python train.py --num_key_value_heads=2 --norm="layernorm" --norm_place="pre" --norm_eps=1e-05 --tie_word_embeddings=true --init="normal" --init_std_o=0.00396 --init_mimetic=0.7 --dataset="wikipedia_en"
Each number is 500 + 40 x the weight over its row's rms, rounded and kept within 0 to 999. Layers, rows and columns count from 0. Numbers have three digits each. The size before them is the row's rms in percent of the matrix's.

# layer 4 attention output (transposed), 256x256, rms 0.0635, rows 140-246, columns 192-255
089:449532524474486559484572504530498506526534533515493584449516539498534470499454433552502489506519615482514523494467523441530450478543469507463551465536489494430524494546512523526428527450499494
089:469486494446469490542433558483433501475644468478487531502566594530531510481527502500501506546447524521445444477522498521489529557483524524468355474547474518544462592516509448427474463501477503
109:424507522500480481479530432509470510544486617507538598545472546506531454549460471455517521508497608517552438559444491585480489526513532563507431545444470538532503522466509500467500516512510513
104:551557512466531524467475496529467483479545484518509447536564490466510478514436497563498486506565503412555509455536483436480550517533514515585492501551593507489522467533509487505550501498461490
096:478448509462431515541474565470559453495530538487539514440479446541494514526553454453534487539486521456455556495494523546471482579473489426523536460496441513486470486451500486513548509454574476
097:527484543530482406597594511467483548473455459534525518529421459602470512542469510503491534478566474477479549445485425573548491508524532433505491520529495533464501530556486484561501470514470460
106:416525496487431502480476531448487468525575506493482458455525499392453492531533501557479497534512511463517528489520557503471511437542482499472557432471512484461430484458566454490452502433516520
100:496465484541476484481620521485550510504498525478416491423489520522428507514441556522495496506561536477502578550601485468459486539449431515508489531521521464489519471534521515481503534501471507
109:471484495483498498483511503530494434576535498526541492518554530501437522481491449577467537520469566443561600513568479459496548496450481506524546441522474470456510513492482488468520487502481536
107:512532477548567512482482429520445481545406463456440533475518499488521571461427563459541544552464529567495507500544541423469581526567498461422497472495481524489529469542437481567525479504454472
119:454481530554512504441462487533456524468486521535554458468486508469465521459467475494510507512503498448495476527463511478530520513489463515446515501559476477492480493501457511549490580579471485
102:521450466527450503528428501470480540478476473482456550454502485490519430483485490512509556432490563497492439478497519453545513463500492463503487439541516473471442511610541551487490463470480483
103:505456535538568492524533403481445494501534520484563505471545440516522525495447485435481438553546434504529504489423521424434478487506499563442449461504507527478476501556412455478500490521535506
111:455503544554551464526438467452463487483475520497446534454501509463517404504556467437442471473486527491511516489539504414496544455509467511488487512525498499495491506525424532495470511568510496
108:476498529455551507446447452502486452499434451477573496581525589561506462537451504536551476507569462494531444514571496483499484451503529456486503475493501555545544450519515450497521492580456530
106:529520570570491474558542578557502558523556411440485577509483520481414504497538526462471528498480545487492502454479514495460478499477596437490434428547521519520518532525468558477485527525497528
101:492468466508551485598489586510536462465574582458579494486490470461518484517512495510457470451508537515435538502522525475446470518495505432504460492475491460470462519563547509578487502488522596
109:461486469411541500541491457537455539420499426496466571593487534495515478485505539532495466547441486549474501532468491458449531508523551486505465509505437566551443464512493509516516442492456472
102:503442554436516542471556529458533484518486421438478496478487428505537513567492525463468461544455495499484498468491549526542548458528410526494472540522514450485440544500505503473584510501521474
095:497529480546429462449594527475539459569474513424483499531491485505555530428537461500491498536586511502440537510527465459515504521538532519540436473450547560478540595517438521594482547421548500
101:460485553477493503523471534515484471516516488460459526512436485484474449523451490543468460413470438501444515500464577479517539536470408458519472475463480470470516557486474511550521499455379549
101:469435519583401551490526392492464495544502488518448484488478450505496488424498500451489518374485517515467486586463459516478516483493431509538463453431558531499529525533484521490508482518537482
110:482538489529529534522538449518528382507437498461538465482553491501406490473505434421481457450550575547468417492492480504449502499428472457529544519506501495504516524462531539523519533499437471
098:533515495536575505485496547491548494447558427518537481472520512459457454472494543468500435501508501528556464503460528550538453475477438408511507480567494551498404466621553516437489452396483462
098:515491542522464442535538415514502518494446457492471530434590485477514496484479472483490500499519541623487504484471513505479472497481432502443512549489488458557562428498514477532445497479536502
097:529460502464481504523455530551546437501467491479477471532576447584475559533478445466564510518500457502492462508425435489474575512495504497553540517440474443491488491485501481479527516481526481
106:590462501549488512506440415475488481429456504523454467511532508438552517494493493436521470429483449532504525502507468497427493496505519492440481503554478451468500534560543505499488429517501536
104:560444600432510500523415480469520493439494500520520410481479504439441509537518510541528513463490459531491454455535517537463466490520495501493552500472485514546461446543490483486464445484540496
108:529517559511457514469535525494562473539494515460513508495525540476577487457460494527504466471469507528469468495548445540512537466492504528479505522512523513439441501478453492518455510501474442
098:480495471465538491519495581555459424514475480473529579535481464446538548555486487505574516380493461464419574512585516515511488490491493467523500546552545518463473529606505472491490546456510479
097:616490520419424487497437519477473532512518514451530490460537542450512503514533428502465462521497465491542486555524448556480530565488468469507481532529423526506475557539449487490482519544538474
109:447522522536521506502527477515470460565566459476440479509491454537557509535479529434516488470491510508501439467515442457468537450486431516460522532393532563469577461467472462517522474484515532
108:540511506547515501466586458471503622532478455492487557547516552529454485476492419512464519552505475483561520496490442544473491464420537482509505496443513463555539477423460510505508429563437551
114:437498541495408517519539504553448520528466532518488449575529515479429468542543554469552537491501521514530561457512481568489495494539569488502513581436505407499465461525585468513496427477463538
100:437478436432512519501500483422555491499542442474508563470607504489471501564442512493476489507519513436550562512508539575526473429513457416437449498455459494491493496518516385498428537542518521
096:534512463497489578493520492452436548477470485417498519471504474544551509436468482566470520452470415494496480528414486525474431575477563458538539482490493516486533469537526543593495464521466514
106:523574483496482444509437469502510514521488512447458492475526522464509542454495465473474556521528532489445485467505456471533401507544440460468455525477522560492563489447445497570510532490562518
104:433499439513546466500536445478495538485487450569477518465451417450473500514537445480551536423481491513481547540511462526530463508533449516456492519517443495583475506492525494528510477482463505
127:448506477484477467458480527496501473477476434486548526438484509546536546526489554530474438435459486566524539577520477592554537528440507455488566529528459525485459514453523451505500455523573528
094:517579433477489493470497531487559470425533498499497465451485525504493514545493511531564506456497508516504440520484458476482605510487502462471532420544542438568486496559503499437469440445467562
109:410532511551564454441455444448554464559456405394574549457479489476539518471526499497537536513520526466501573504450555482486547496520513554502467554451479528483449506579523513539556456557514510
109:506462560547521522462597537502540512506506541501538533451547555542463477545496513491495540463509483506459541522414548426567509497548519425510553510495441547503503552560500494454471548536470490
107:574515511482467534501523514503563456525510533538470513441552485495548534474512463481486477464550408494520510481510456516539509464493553508550518448497572491548472491527470510554484548485535430
110:447621537451490432543498630507530531587463474472467530419454493448524579450540538490488472474533522534489560536485511494507500462436527523508592498512491540549434422504513439498467549531503467
117:431464508523527516571567477490587529559432385509526534456515428430547522577540488607499439528491455513455502476550534514529469447533472424475471495522421482502513461500516483473491499549505504
098:565537455511517461488552492500548510506527489483496495561528439441501458548567476496470498519491515479461483523572490516539511522455472512430443455581476463522545495434484500479451478524445497
104:539453480515415555561453421475482502482568508455459461455503529492526533473456533522531472501519529548529462534448508512496483523529544511570460381541568531526473560528468507479458496470470455
098:482478504419533527481385509518453440529508446507544527540562495530572478509560510514471488389553551474498457411517484442510547511549450548493574495468490546565466481475529554495498433540457552
112:471483441442488535494351489494509497590487498489591460498487494455578543477492516481493429470483529536524563499457518435479511495441533494481532534562542565487421439489536470463538492524515524
106:489401544523518429517484526478457506464521564461533577525435547527510420514531539533451537453605471501499553542557512415403531476428472473526445555462524516525475464479522490502487473515513479
113:513547528512520462524492455529551514442440586497529470462514456523548478513539488449525516460503529456513516472565427544470500501527514566538436522507483535505506481458495552506510486603547512
121:454464497502531503478519453492508546430494538489450509450444489547532481505513461467489528507474523482506580465511478480475425497513531497559484444560502571558539535500503528521511520488531521
107:436553579566499501507531500569525493544441489603480498458513478506444491520451497540485442465460452457512628594502503490488428469483568602482456434527577484509518422449528574461483440485566557
107:485512554476501542499478465476532502565505604467500547481514467460466474540508509526466534515572554571474505493522437500470504506491518509507486516521460552540442519590481499506495541564557513
101:533513534524513553505491516465483573443526516475470455509470420520486577452552526461527505504518460491501536512481469518562570515465556519469519522528393469538481518558510540507475562485465501
111:466503434552513456502438517490545440534551464497506575440436480460420502479491454468482413485495548516489501540478452633494524550476552514475559546524544510489505545510513514464494514477479570
098:524558489536525476502511465469539537430537409479547509465459529472581508511483407561453541472559407480471437542542489480502504508575460487528549581558521499488454468541511469519475471531592504
108:557512515478447522486537514503512501551474541418482457512565475472502471554524510554504519483470572495472504525527468488437585470525534537482520403536479497466439467496491457456487508581527505
099:537486465520529471464485513511500503481454465479470496519545550471467473457507482449484438489567629521584527526523393540508491519484525415543495476451497504506559572414458502462507561510515538
110:526464533523555534425486452547510463494484450479488501426490500563509479477473509462475464500491552535455560495422532481462459443480518545530460467477517503490514476518530585512514442552513530
105:540506499419484509536529468436485503453514467503510527480532473536496476555526540508529548446509546566492519458481456500515512471537559473548546535519448460485543481523506467404546441490497587
104:472464464455476517474498541521475544521441493493503493472481487470484567530497482488518484523521512505514536537473492476416457486511501465379529522517513523481486475538510492468476530512515503
099:570512526483559513570381525622535449493478422493518498502546487465503479554476492497540526509522546417487475502418510528508503473433499468481498439550491453536515499504514533504490508531495521
105:514497526438483483474473437503473469512494444452501520535507509499459458500512473470539525525482466439467482535583495460469533467489516483491409502519496513495489540552504518541445428521478540
108:473531445458416520532524536513485485521443507550481505471432485499577500470516480492526460499475458529432494525456436434473434469538536512475458477473495444527516492475543479489541471475506501
097:411509439492444516516557519461480518458476531468554495464480541509534560459505510492476505502402561520505548451468496519493544480493483527517487498551494551524560494488475492546469511594483524
101:544538497465537467482472436532463517511511546483537540481494531493520507490512494436508508447493514530558433521487514580539475457536534501542487503469490496441570544494433491456517489459491487
111:499456529444479494533473444464478504514471461444531485510496517549427456478575461514468504512484485508549481483513595506516523436506502457436534423520509518457548491594483466496541487436464511
097:476517527559471527426557522466487477451461555494458525470518420463538565481459508495501556574482477551482497494472549527540541578464442416470551489506570493434479477504513518520502497526499483
108:465503512506550499528502513507491490556481554583539483496439509488490516469466584475535438523492479519490510538517528555457494473510509530541503471479500474518437483521517483559587519492402517
107:504466445541507516502542487531439540558425532501534453501520530518536494475483529473522572465505482507457544481580499458528518525494473499511455498571462551528500492468481532421541456486516491
103:413527548508532489469561476515544515457493464507470512524443573504450469498563570545473523535547530526534536442516473583484482485448512563488561478438456535477587561492503545444527459497473504
095:461419486530486503494521514522442489489459449495529481470515493503530480582453548446434489499473539457503517460542528533470488421498442545470509469564570540500452489465477478448522426485559438
097:491474466465533514464527530452507586467466555483518521566508477446517497436542536509539462457509501508494526442540461442545545485600512481498509506525492576532526476546519537544481450453478494
111:475498475522413544470518498463513560471485510460521539498444492518524587468553488485494489511496521498479564494516484537554552494515482517510470518497456496480462577442511421490498464469451446
111:496583546570536438517528439491472490549496449494452462498464503470523523516515482544443472453478520548470497515454496534450500485473594586503492454472514561495516523473476544454475530553453501
106:461491439514472459521523543549470515453460432528501591474513516492513493513463479550555465559472596556456518492484493494469483521547438529470529519554473461471578440541512459495499511527500494
100:496481498466395429499581521518487544466464460566472502553515510479502529510490411472475474556551433526471489492500522531505464500511439445516575550488554427478513534498563507499483498579497527
105:512494475536422438482490547492457471487567469560507464478498548495485563546507534517492561542530446491522522508478479552506473560464469481457525486503472538518511486422468503510448470636575492
102:507426524576529593513588522512534514549511448537487478391517502507439453541514568637430455524522531522479529415508502491491532507537498443559512497471549483442466507500493500575509492513486486
099:489502456457536488537526444512488502456453438438572538499513500560493516451561476459478468467498535455517474555537511462475447436456551463536568519539436464552503487483609516465508508523481561
120:488561508374555502500545472498470499484494501527452554476487514476522524574535439496499524562476530538492516485486562518483502520461503418572525455464513508563464543487513510554534454453474438
113:479514421538492543514483490487500506426523480432456511522447445546503552508556490466532467528506514504463496450436388556441501489542553465476532592515483543542533447492514445499516470554479505
105:495453484496518460445524485512457485565556477467422549470432448584561477559528516557506443483522558528505453465428558506522513457549470575507512480507541567535474446516466537435557459486547496
100:473500529537463415507491441564556455493478522527486492467442456517470538507493534491566464562524486410550524459501547501560456520516550487513460504496428477501488504504546409506483453551446531
108:512469515522498523464558529439475458496549406494510436462499505548499481532520436479495518498459481491475494468545513477537567547531478495462425459543447481556550544486456466474502506541502523
108:484469523421511519487439514519465531506510503475458518499512483425577535458459495472451519565504570553539531630546519458519487503470519518514404454392471468474485449538494513471542492544534533
101:514511475477485507413505469456414502504429542449498491522409547501440500502500474514557540507568478518405520485505452478536543534530478553566572513463477534462507487469507462556470500515467461
099:489455510515526510558535496476511523434470425478532516560510499559501547500524558499529467480577483550496448543514439478561519575463508493456550497397531554458592545487484485426513469504517513
102:557493555536534479534566553482554546537569512521520491495487556542461515431490513524486457519510504540490485541507505496537475435505499432502478465505478492484541504560436477502511539490491419
104:512505539420517462493534528517474512548520501538426501468493474505487542510503475559509491474438458558465453521414442448526521538528449538542413537476472533463502510455458502455453494427541441
110:484522443470488443487516435475489522492516534508507470517492522549468497540530515553470482559534471449486490507503491573493506532512443538539480471488470432474564476497504539464510532539568498
101:484548504494493509481529492479544538472491557497481454497520504561491570496501507503545523526453459450492546472501473518480519544524379543501522486518531463562488466522461525524419399550523569
117:519487486587509493538525416514464450551527474573493554512463507550568483520501498560554443452510477447599491511530502449477496518423561478539491464461460527430542530531460511500469552521495442
105:509476442498481519475544475460471463463529549481560516520473500499521501533534443593493487414528519509522405522539451497446506493477462502528530487529476466475527499477424541472498484499516465
107:495445465512448495561539481532458547526479467447445462499517502545446441555469524450439505466446540537506543449481490507503522522487469470545507479532517578512431529453504463453559543483469512
113:578503594537558506522501486503508528578454446461510443510536513509471513511494502475510543474538525571497436580513569431511417501525552448504464505485542553468561501462523480480467476470525498
110:554453462543543398549503484478450453520534528453455540424504522533461504512466492426477540490590530507539554447563446506452536482564485457519487516479451557536495455436487474540496501432488448
103:499584532562485485512525451518569534479512516475585477477456498501466604517474523560495506482461452497492449494461508558544467508518479565443502481480528432549509473504513479541496488508574538
105:578563477506504509554500516491477417532639482497461539436504493511522498532489467462512513534542450578517453542519518482458585443530537480469511494513594470455524439499502519510486452428483501
098:513472492518528521529535534491462473464515452536493482536561590528402484469490511440511406487531499451432539461500429489525478584539513544502500568471509543459514441550507542495494449498515505
097:572568456474506520471502518496426533519525547448542480548494503522519508549528496513476498563497428463514457577488510491528445486443465485469490519546547483504551578547409526515528491478504476
110:516482464478548418534505565496579514507487475490528480509566502540424558503485537493533538503487508468503498466491532576455519458504483529491534431514536521502461548522466518527555541493496486
104:536511524537540569543506559500504554471499517484482522510500506523484565493481510468500519452488492494460528532515462545468476524532478526557538491570564571527585471445475452478529529412578466
115:464494441519422526479545547570476459491468452470469422471463458515489468461487502503549537513466499554499504501506516555491568533468517517519438498495509487450521519467557488510532557488410511
100:548478580514409472452496476476484495550554557516487450442520469483525460511510518553547505446496539463546514509477463500462602522542553490503483443417509476495476485535439505569496489489467475
103:473536397483554470466638548511431477478404527519543560557523509415559535512476487475531466526502565541519495455442506523428493442455523520471510499571506622520525440480460545477445455524580504
# layer 4 attention value, 256x256, rms 0.0694, rows 141-247, columns 192-255
088:508507475493545565514489518508573436483476563446484451501453437472530478502556540531421528496533501514529524518564491497497521459485512441453454564531511483515472520543513527533532479456440552
103:486528469577532527529475514497519492508503492533502407511535478430508470464501543507505504477497418519483558420466535516515503442515502566510521498531519494456492495499505469545549444517510511
101:490472499470431480449480497515517465499483541559528526522463546553499537542520447464513503470517548544538411540467557487504494451453513526527431441530476473527525582612520548506494551486484533
096:474460505460489508527562536520534496491492513581482557449563500508517539535474490450431518602504500437491522473532559443477462490570483534493455514472554516584415506510449463512548559521481466
094:561527504428494566476462467445490466479537523382484533475571464436447534552529555481497430532533544435513531517470525491438501434496501491521427462479475447524480454494466480453480516561454465
101:522478517546516516491461572502552461519516485453468522471525483527523530480466463485407453544499600442499494452491521519577405536508545530426468495534531537501503607477431506564519483485494509
094:492499480485474545493496585436464548430562502513562547479419491485493517471485485450468549505563441517563520471548575530512505469522524508528472499549438419478506452495512517519516552537495479
099:534478491456512478513511512561465532484402519581454523524519468555566523532476552495480515478480497436508459474529517527536500462570433525589454540496426571551456492472505505486506528489567524
101:501515521371495442529508482536483482400511565534562487554445485515459502427511476555480504425526494500489518519515514561502512559442474477469534485526448385502441496479583555408527477529507487
109:466561627425548457561472496427509483523449569519479482474539511493483500505541532537526480429515448462532533496483514518538543533511495429455521525501479514504487479501538453496532473442537535
099:509473494480491559448464508490568474476526511456502426493539450444455448537494459557512482546517546464478518498461466560525445519508508528506516490432504569502491534511516512518561557593499518
097:509505494460484638548451446544452495442541492539461465526471529525478570480450523521516507485600485428517562469480512535485464472502481441507521492451474449513542504519568467520465523543489514
108:462563477496452511515547519573579512416493499509420438476451517515520530544453410484558502534553488484485505514520399533496574568537436518476498503445484473503524547552513564582581488533442567
097:513465478621470559525534486515547478451470515492469507520460435543497496489449509572478498484542529612461490539454465562492544509484504423526542469488440479458512461489507468482568523516469529
100:516496435521463582490507469501584523509585491493470494484481420449478499505498486463432477519531497476517476510425420605472550478508494552479489502518536478537490486556513474513445530495498564
097:470469538540548557503508484578536475527497442508472476545456577525526482555541487447528449563564580530513502530508471522496473456562473496467512458537484529450483560454426564461503436443534539
100:509476561477491497526455584474496482549471490499579496533492488577482480522550526543512556435521433559607575549520519502496562500448556506462443510486541510449523480450529498461452482566488487
095:514597549532505494475548519538517471553493448491501462471551496488522459471474461499460563501500539441484490497499461479499476457508600429440494470538474469514463490477486453408437539496506544
091:544382463455536511542458443479516539463476504540500470515445480501443495520565557473513475406484520523488504493530479517437505486517483506488496554490527513561534451519555486450484541511491488
099:531469476584515519480542463552465508519507456452477476491517428497512538567526473502512539530551508541424521459490389536553554478464530522506527542432473533540512490505442453478506533496537536
094:531437381475543509488408468464462475475503485521472448492510481425501458488509566546496482493521576532436513454478472462476480512507455504526445530455527464520571503482517459472592517487518502
105:502504527490418499469509580528529510543516561499529448431476514470459484420476528496540500478507455493531499571501551513502472516474507457453438516529582459486444537429529438501567462400476512
095:442471546512514526469468490493517497487560455443588483476449529509513483491503465538486526527491511523531510556497560523487479478536450435533538521547514453480583468371496508516460523508530450
096:502517473444426553486553508536542550432529472444496514572500438462526511435483559553507463530449476406482563403539456484539458503476419453481581467424553484494490496449506545474540585517484457
096:429532559554551454473443512510523544581478513511536481470544562480446507492477506501454476573504485410492490504492549428515495493510541515557424525477574500462395515502451480523468495520518505
101:460481492515527604519565432521563543453457472443477470538500473496463526506517481575486542560441455513477506549448508524567478553430532448456489516517517511523541424568528532606552513548442562
098:441478506495529497551600482545452506539481478507503493471544517587498548555499477496492504517471541475522493485560505472489468540481449462496516441496492538535575534511502518466499547480479520
096:446433518509516401481475526488441506519495533488594462507481537505423482514552460467381576523543437511505525502446445460516506557492517484551438515513477534462525445406569508485439465486547530
093:532522469525548494464543489501525404522448479479538469489555528532554472550577432522557524477488521520612476539557497532493502467538504515500512501514548479489532482493471552422459461441564408
096:546498463545523500460563463408466529526451505482486510422464442485500516486509540504492596544447437506547514530510471504500517491593488471494492543563514541577476498459510453535503477419457550
106:552489491554491436460487552448550401529491501499527481514471488499519497454535549499470467520531443485463470533527461474496542494432530516481486591490495433549418457479549492528422540540519535
102:503480552452442489526520473497538493559463440451482502471535435500551460420450560590518511534405515506517454477465519476458527480461450497434492512561568515476460436509477500532538497499462478
109:526484505487453545509468532500504470539543529481443517472548511534498477574514538545415471574474581511366535499460508525542475525523536480584447436519480513444520521489388512540490564482489524
095:523451504491503511462524519512454537473514447450508597503470500548511507557457527545526479531453574474514477532482486474381480507496503473527418501525409456561559515461432488454485463468549507
095:528510582479547526426565487519430495514466483509458460514541444504531495543464516521493494507456532528492461494476553504571522556499449464564572516596460457541564485532513547498455535496483449
102:492480443461519454521491474481488484489518493534519557537432465471510501453456493493498448495486464513527499477552447493508517508495428498479485512497491416518526542539626625447516517495549506
105:490535422492542546559453422507534491490489442458449546544494438465593515566465537457456510516472585559481521456480485509541519446494544506586586453536495490418524499495429477477536551579477480
110:513438531483536540519529500475466432525491520530501480507530475465491483553514501490553529530501541516471436496498488373472511508512576525488490478537492510476502497536533515599487490455461409
087:476446502501574484454551478599534533441507518501549456446477530495516496481508497581427487512502543517463493586528569471488490488553471517523556482498575536454520542538424527569498495495528427
101:463505518430569486554478421595497551425520537533517501526547430509501430479517559495490480526524536496503526415509426470531529516510457549437534541487535450483543426448488523503563463483505480
099:517524497515487489553479513437498500492514538524494533522487480499581437540569494516422494488480592438441501516485533501488498505546530437425535514528505476491481499488475499516467477510558487
103:424584519449552449506445457502458544532410470430483539456485495519523479434532493497481446511536556535548473503558511443464430496452461455474521474435478575529532473472434448465526487531500523
099:545467467446467479463434481493539509480465537501469503535472493455479528616498531451529402502528467504454512456534455484514493517588476512508505474508496534465476444536517523512506497490521503
108:488509524441449557488487557546504493552480484475578469526485601428550500501437432385516447597529497444556500480461461466519519424446529546548597535473460439402470469501485534451505515528509450
096:529442420495482486549519561484570498526491463452490609445480462503463471468440498536402563524461491534448454540435473552431493497437516496493483497514515526483476527498406493531478469519533549
097:538533422480521524558479467482483491521464501520455483512443490543465491539520571553433468537484483502481565466460528517529502562501525495515466549482507539517560514537503448532540494527442594
095:491507550564518463446494546593576490452525504497515444581543565503477434496464463489551526514477500473519523568532482448495467538497524429509481523447456441513493569488577410529561489493489497
103:501516456435500483427564548484536579486414558538525470580484514449552496536484594472562515451494492399564503551598501525507497534565469475500544537398469497541527470538561517533542513458533511
108:468511491525489542514526498547493472455449484426512458529485498550491543554472507565547482451443518521526549429518474561501598497585489460503503486464417520537528515463445437485522511501466494
104:523486459504530506489513467557380501502395515509513483530512515469447490478479512490533538464473475450477507549534495431497504521465466534502491476476460463491513516555510500489487516455519522
106:487544519453430516469428559448470511474497501610507431478521489492484479553578405525478490404495443489490497488490474518513511514580503528425423473512528455526541461478507426398477506489518536
095:495485495511520552522431527458486445488499488461457532470500525492484527487478454552489570542578568497490472525455503524519461501448459556567533402507549450477482493506481499621468532485414464
099:522581538530461522472504478532473525440541576540497490585444515488516483494462470435595504453567504515526490387513452478504498496409521474479453452476475478487421564540525496503560589463470509
098:555499521438508435419527418507437567496468448467560529474491479492521422497503521571514454441505513467484526509516479493502532427592438451411490500594527559566503516469485496464517483549524480
101:467517505567561515492502505482533499477477488511511451480519476419562446488442527473510548551463507492526484495575478467532488421541480521475461535499497449487532469543530477559462505464534459
098:501515497525519551486455470535557490453470467483447549473467499509476535515452482527495453443472544530551434562483487486493487547464497473500461414454429473485547493460528477436549538474441484
098:470488508495513462500469496525615500471445477527479451483525488549502423488473453500438453497472500473461495436494535545499494567474528487510538608463501566538570472411518515539484548559552547
098:419496467542501450515502451507547525552526457538448478498490458422436561504448459444513489618482487490470502504500526530583517484531413546463461474539517524476530548492530545553476417476517517
100:485517540518491506485529565474497570547482498591495499532522492521446506440570509540536532469534499469480467469516426522505495574507453511409469544537529454523479453508591518505505437377513502
096:511459560515446516426532468542468460490457512527551474525563487521474506529526507544489431538486514511458488556481523523544459459514513505519478456489505507444476538491457519522509551531479410
099:517521506424520538494516529423543537496575457501561510470439562544479546479501493480498397461475569468540499519515553549494441529534466497505542497479527528472534486445569622510492550505418503
088:513585551521520456569539453540530615547567436485532607512472483499507487489406472513450506483468496489548533446477477524570517484496502463521472436512527524498500491498454482484512549460541557
101:504477420497460514476515528459488482515564512535533479434457439549467530470535445446473453513519486585496556519517460484528493499487517513466521508514556538478424466616453523421486520437509522
100:481436510411494495524494521387525531539578569478570459484538548530449511471499522465504434507547452552539549544527566469463445557489491502440539520521600537536494429536515512511449457551497471
092:470484530448466528562521512418517560514486523548486435545546502508544510563542522489488491519481462488401539475490474473461469528545504497528494522483469458538511406557499514476510537507478554
103:557557462552470521552532449503523500537510492597446463484524473443469413543490525525556540536435497532461595543478472483564489469518503512460470501546530504525486466572502513556483467461567520
105:484490485456510487481566580530513479499468502535493555452519431545501435498431387547457469537514510484472488487486440460458429534500497465490440519457460535526424448470532598478501441476503522
098:510425548519503514543478531429450417549549473499488463482493500467501538527550542459462571507437433463445471538494500491496469530493574508541560506506516438505423505439530495480507491499478496
103:502480475495500507443528569460477527525492491550489471463545529443545509521545527548462531523539554469443584533425536513486479540521515474529441531507562498482461458540475504482494476390573439
098:559495476457499529535438456447524525499531507492489422550538475518487533557493556497523444464491551499543519493488516526554520525528513525494516488437568550476559470496496561492568494589455498
100:494474573572458492536545507515478506433536484587535524485482487401489475485500493465478565529443507498451473483529524533468477516466462519475421496476452497496448469481506490544448501469491471
093:453537537515517535473498529443572499500417567477519425540515525538482476448515451470545523423456578495581525549447424486519487461514571482523534530486471518524551478428528478530452535477516507
097:526487571512480490456477471493434456518536523469527437567518497491538474470542528460537521450449476527500484576544463529543556437457521460510565492510579449466613552497509484481534487561517445
101:583480497456536455529518473532524490523518479487500506435528525509462411597458572487493536487481501508525491559499533535450385484541518544482502538519467515494476450520476535502408507549540451
103:511472496517461514517427537528583544512474571503535498543478532527489453478512528460519528462546473433490543522472432523425495494542521523453465496491488487407499504496554473555475459474507507
099:492466583476439474511542471494484445534527451514540474451515576521481570471555474492555476540475483491596490571526447463465488522392512553476504480417526473508462557506510531475487471535478515
098:568446465483467483521505528426424447475639456421540540422570602494539482461458540498476515476441512501522398543460506514525469508489552516506508534505528463492461481495468508460513435500441560
094:498445551496521509551434485435496430459547497498472531447493546452461477508489531582480493494482524376512432490441598443523533470538435494513452470546483462528482541524462488502507534506426513
097:447519557533463570429499503452533511467509564512514471585510513510513514448547468389468549597522520510484557484484507510533523494491460509561498536439497477514521455444549556546516605518467466
097:504520490449494535506477534521500540471543490481440523471515445492480590586481502489553436479489461498499467521560434496541483515519459521477517540530509532413484503608444489496522449454499472
111:455463505521486459518462574482487491525568497539524502481498480553431531492566465456506489462531432529505456525489523510438521540540537510478480466538607477430472569484511531454522427510522482
101:476533534468444515509517459504504505495488441434533451482510476520495520499434494475511419539443473536499551472579465493492570557503440464463471531469504526491505462567457496516440513592521523
099:460500443526521488525464509512526497515535502620546466523510519457471423415461442467435505513561561537464495509454490514490488512475557601527517470501526437467446491486501490516497484534499484
094:462529498442554535531550476495437486546422419454460579467574527507426520586538501564519496482506436459564527450483466521514499490475435480475469533497478467491517436490461557496403426534521461
095:463453579547484471554497513429472588470423501502523507502495441571545526443480534483437400537500478505484465476527522506450443470484476489482465511549486459490507458518506416458515576538509542
099:481511462455440444478499473485546504462499477478558524551461501463558425497449501556554492478525495543524545446571501450547520491510455559516535534493497565480530544457466514469581459575451460
095:467445536453546480451482564466537511492583545479510540510499520579506421535468564509453420485504546534543482520543546537524545450524506507499478526486468485486513500416546535452521462520470511
098:510546462488481537508487532490501446471489481528487508472472508428506485516435497488442565474493491497493551537526554496477547478511507440538489546566409462538429486481571502489501478474510457
094:528488470550370511494508485542532573480499455461501490503496511485501451508457456494509539483498435485441525460479506496559531442515531503467508536521499564472511494512512466497480526538534493
095:442528534538515461497467524518542471549520465576528435516520495439525491445551494567443501530482450466577497508596509472476590507465438536480517455452573468514497609473447487496488531588551488
097:504433526502443544525470543484477536490541484544500530476507509421415519451478505494479466435484480550476539426500482458424484468570460506446550532486543493544500481504481519497523420460525503
094:544425573547509370533478460476418442525596532483543506506513507504491507446517461511502522465592434501490461480498491426466464520450444516493564498441524395482534537547487518470494514556514455
106:480533455584494558477535511578481520474482548532452543481507490484447510435468534531542602494425505520503468480466467557450534513563420468567525505479521517537523467435494469499493431438527509
094:446494457550476506480435570454503492473479551538552466489466510462474516565564433466521487534447487591518457484463559472544434523448485512612469516453459459465469501537517540562504510473479509
099:474510443511505539473573535447547516614472494474530440482484457536476563415547584573581528498565547484488459462524470552408493511477557474429522491524521530547540526407510506516516502492505490
105:464584495499577504521487507550522501441492420509465491488547474482453467484477437479519502436538509478571538459464463502517477482380482437478458482444532577483483515553462481448457513528551474
099:488543475530439571531552500540506486453451507535538456530528496543514499501393548508507447493476473566466484434568544577501489512560532492503457451530499468549497492524455502471571553499526455
093:489545526498544495513495477445478481538515484459480558451463559457477480414546533534518551501558484434513534456457481468557495493462496472449498444548526434429450511517516536531512468498519462
099:481518523514548523431491576516483509523512553492500449524473473526447500457486525487492505516487433467533476480540480487492485487526516493567469550520543513536391453409507454460438491385505526
092:506523521514422537455513503398475521396449541566496451529500509502510513513508486505488571545588522543523500537533527530494462513490469488528453536530493415448535517612470458483548597490518486
095:526542453483528486465438477547569464535535483464503529503421462509469494458516498495487561480532497511581496508515452421578483394419528499450571535534531530522493543574553544494519458481481465
102:539541522480448453534482516451499521458488514521506518469463516463523368470551448557455488448557514430501506450480573453568579461541482476467505480579560463459470482460469548472534524499536533
098:516547473573409458474545451461530568487479436504506419496441473539528495449489488484513557479492447569538459537519508459512542473538502517522454490504549464528522547592490538477499485520435503
100:468476573522492440517537523473510571556471481529440468444509459534485572472467553496469488528621488440433490500573482518477532534480506560530487516491539528475470463439510521473470575448559532
094:451513534503401420467473475486556510469462587485483463486493514553534524464553486530470498506512488413477571506502522487511505508547427493483442476484574528461517568492486499531491519524524489
102:566522586507462483556524533455516509490517568558479443516436516454480503516517495457534516420458435497573457471526467486554487567525523411514547511483459404542482492531491466485483507420502541
107:569433489528505547525497568533630491467561457486520517468527521535517423501489454503472436471521526533467508498494528502447490523517481475542496558486515480494549516554463531526469538476565523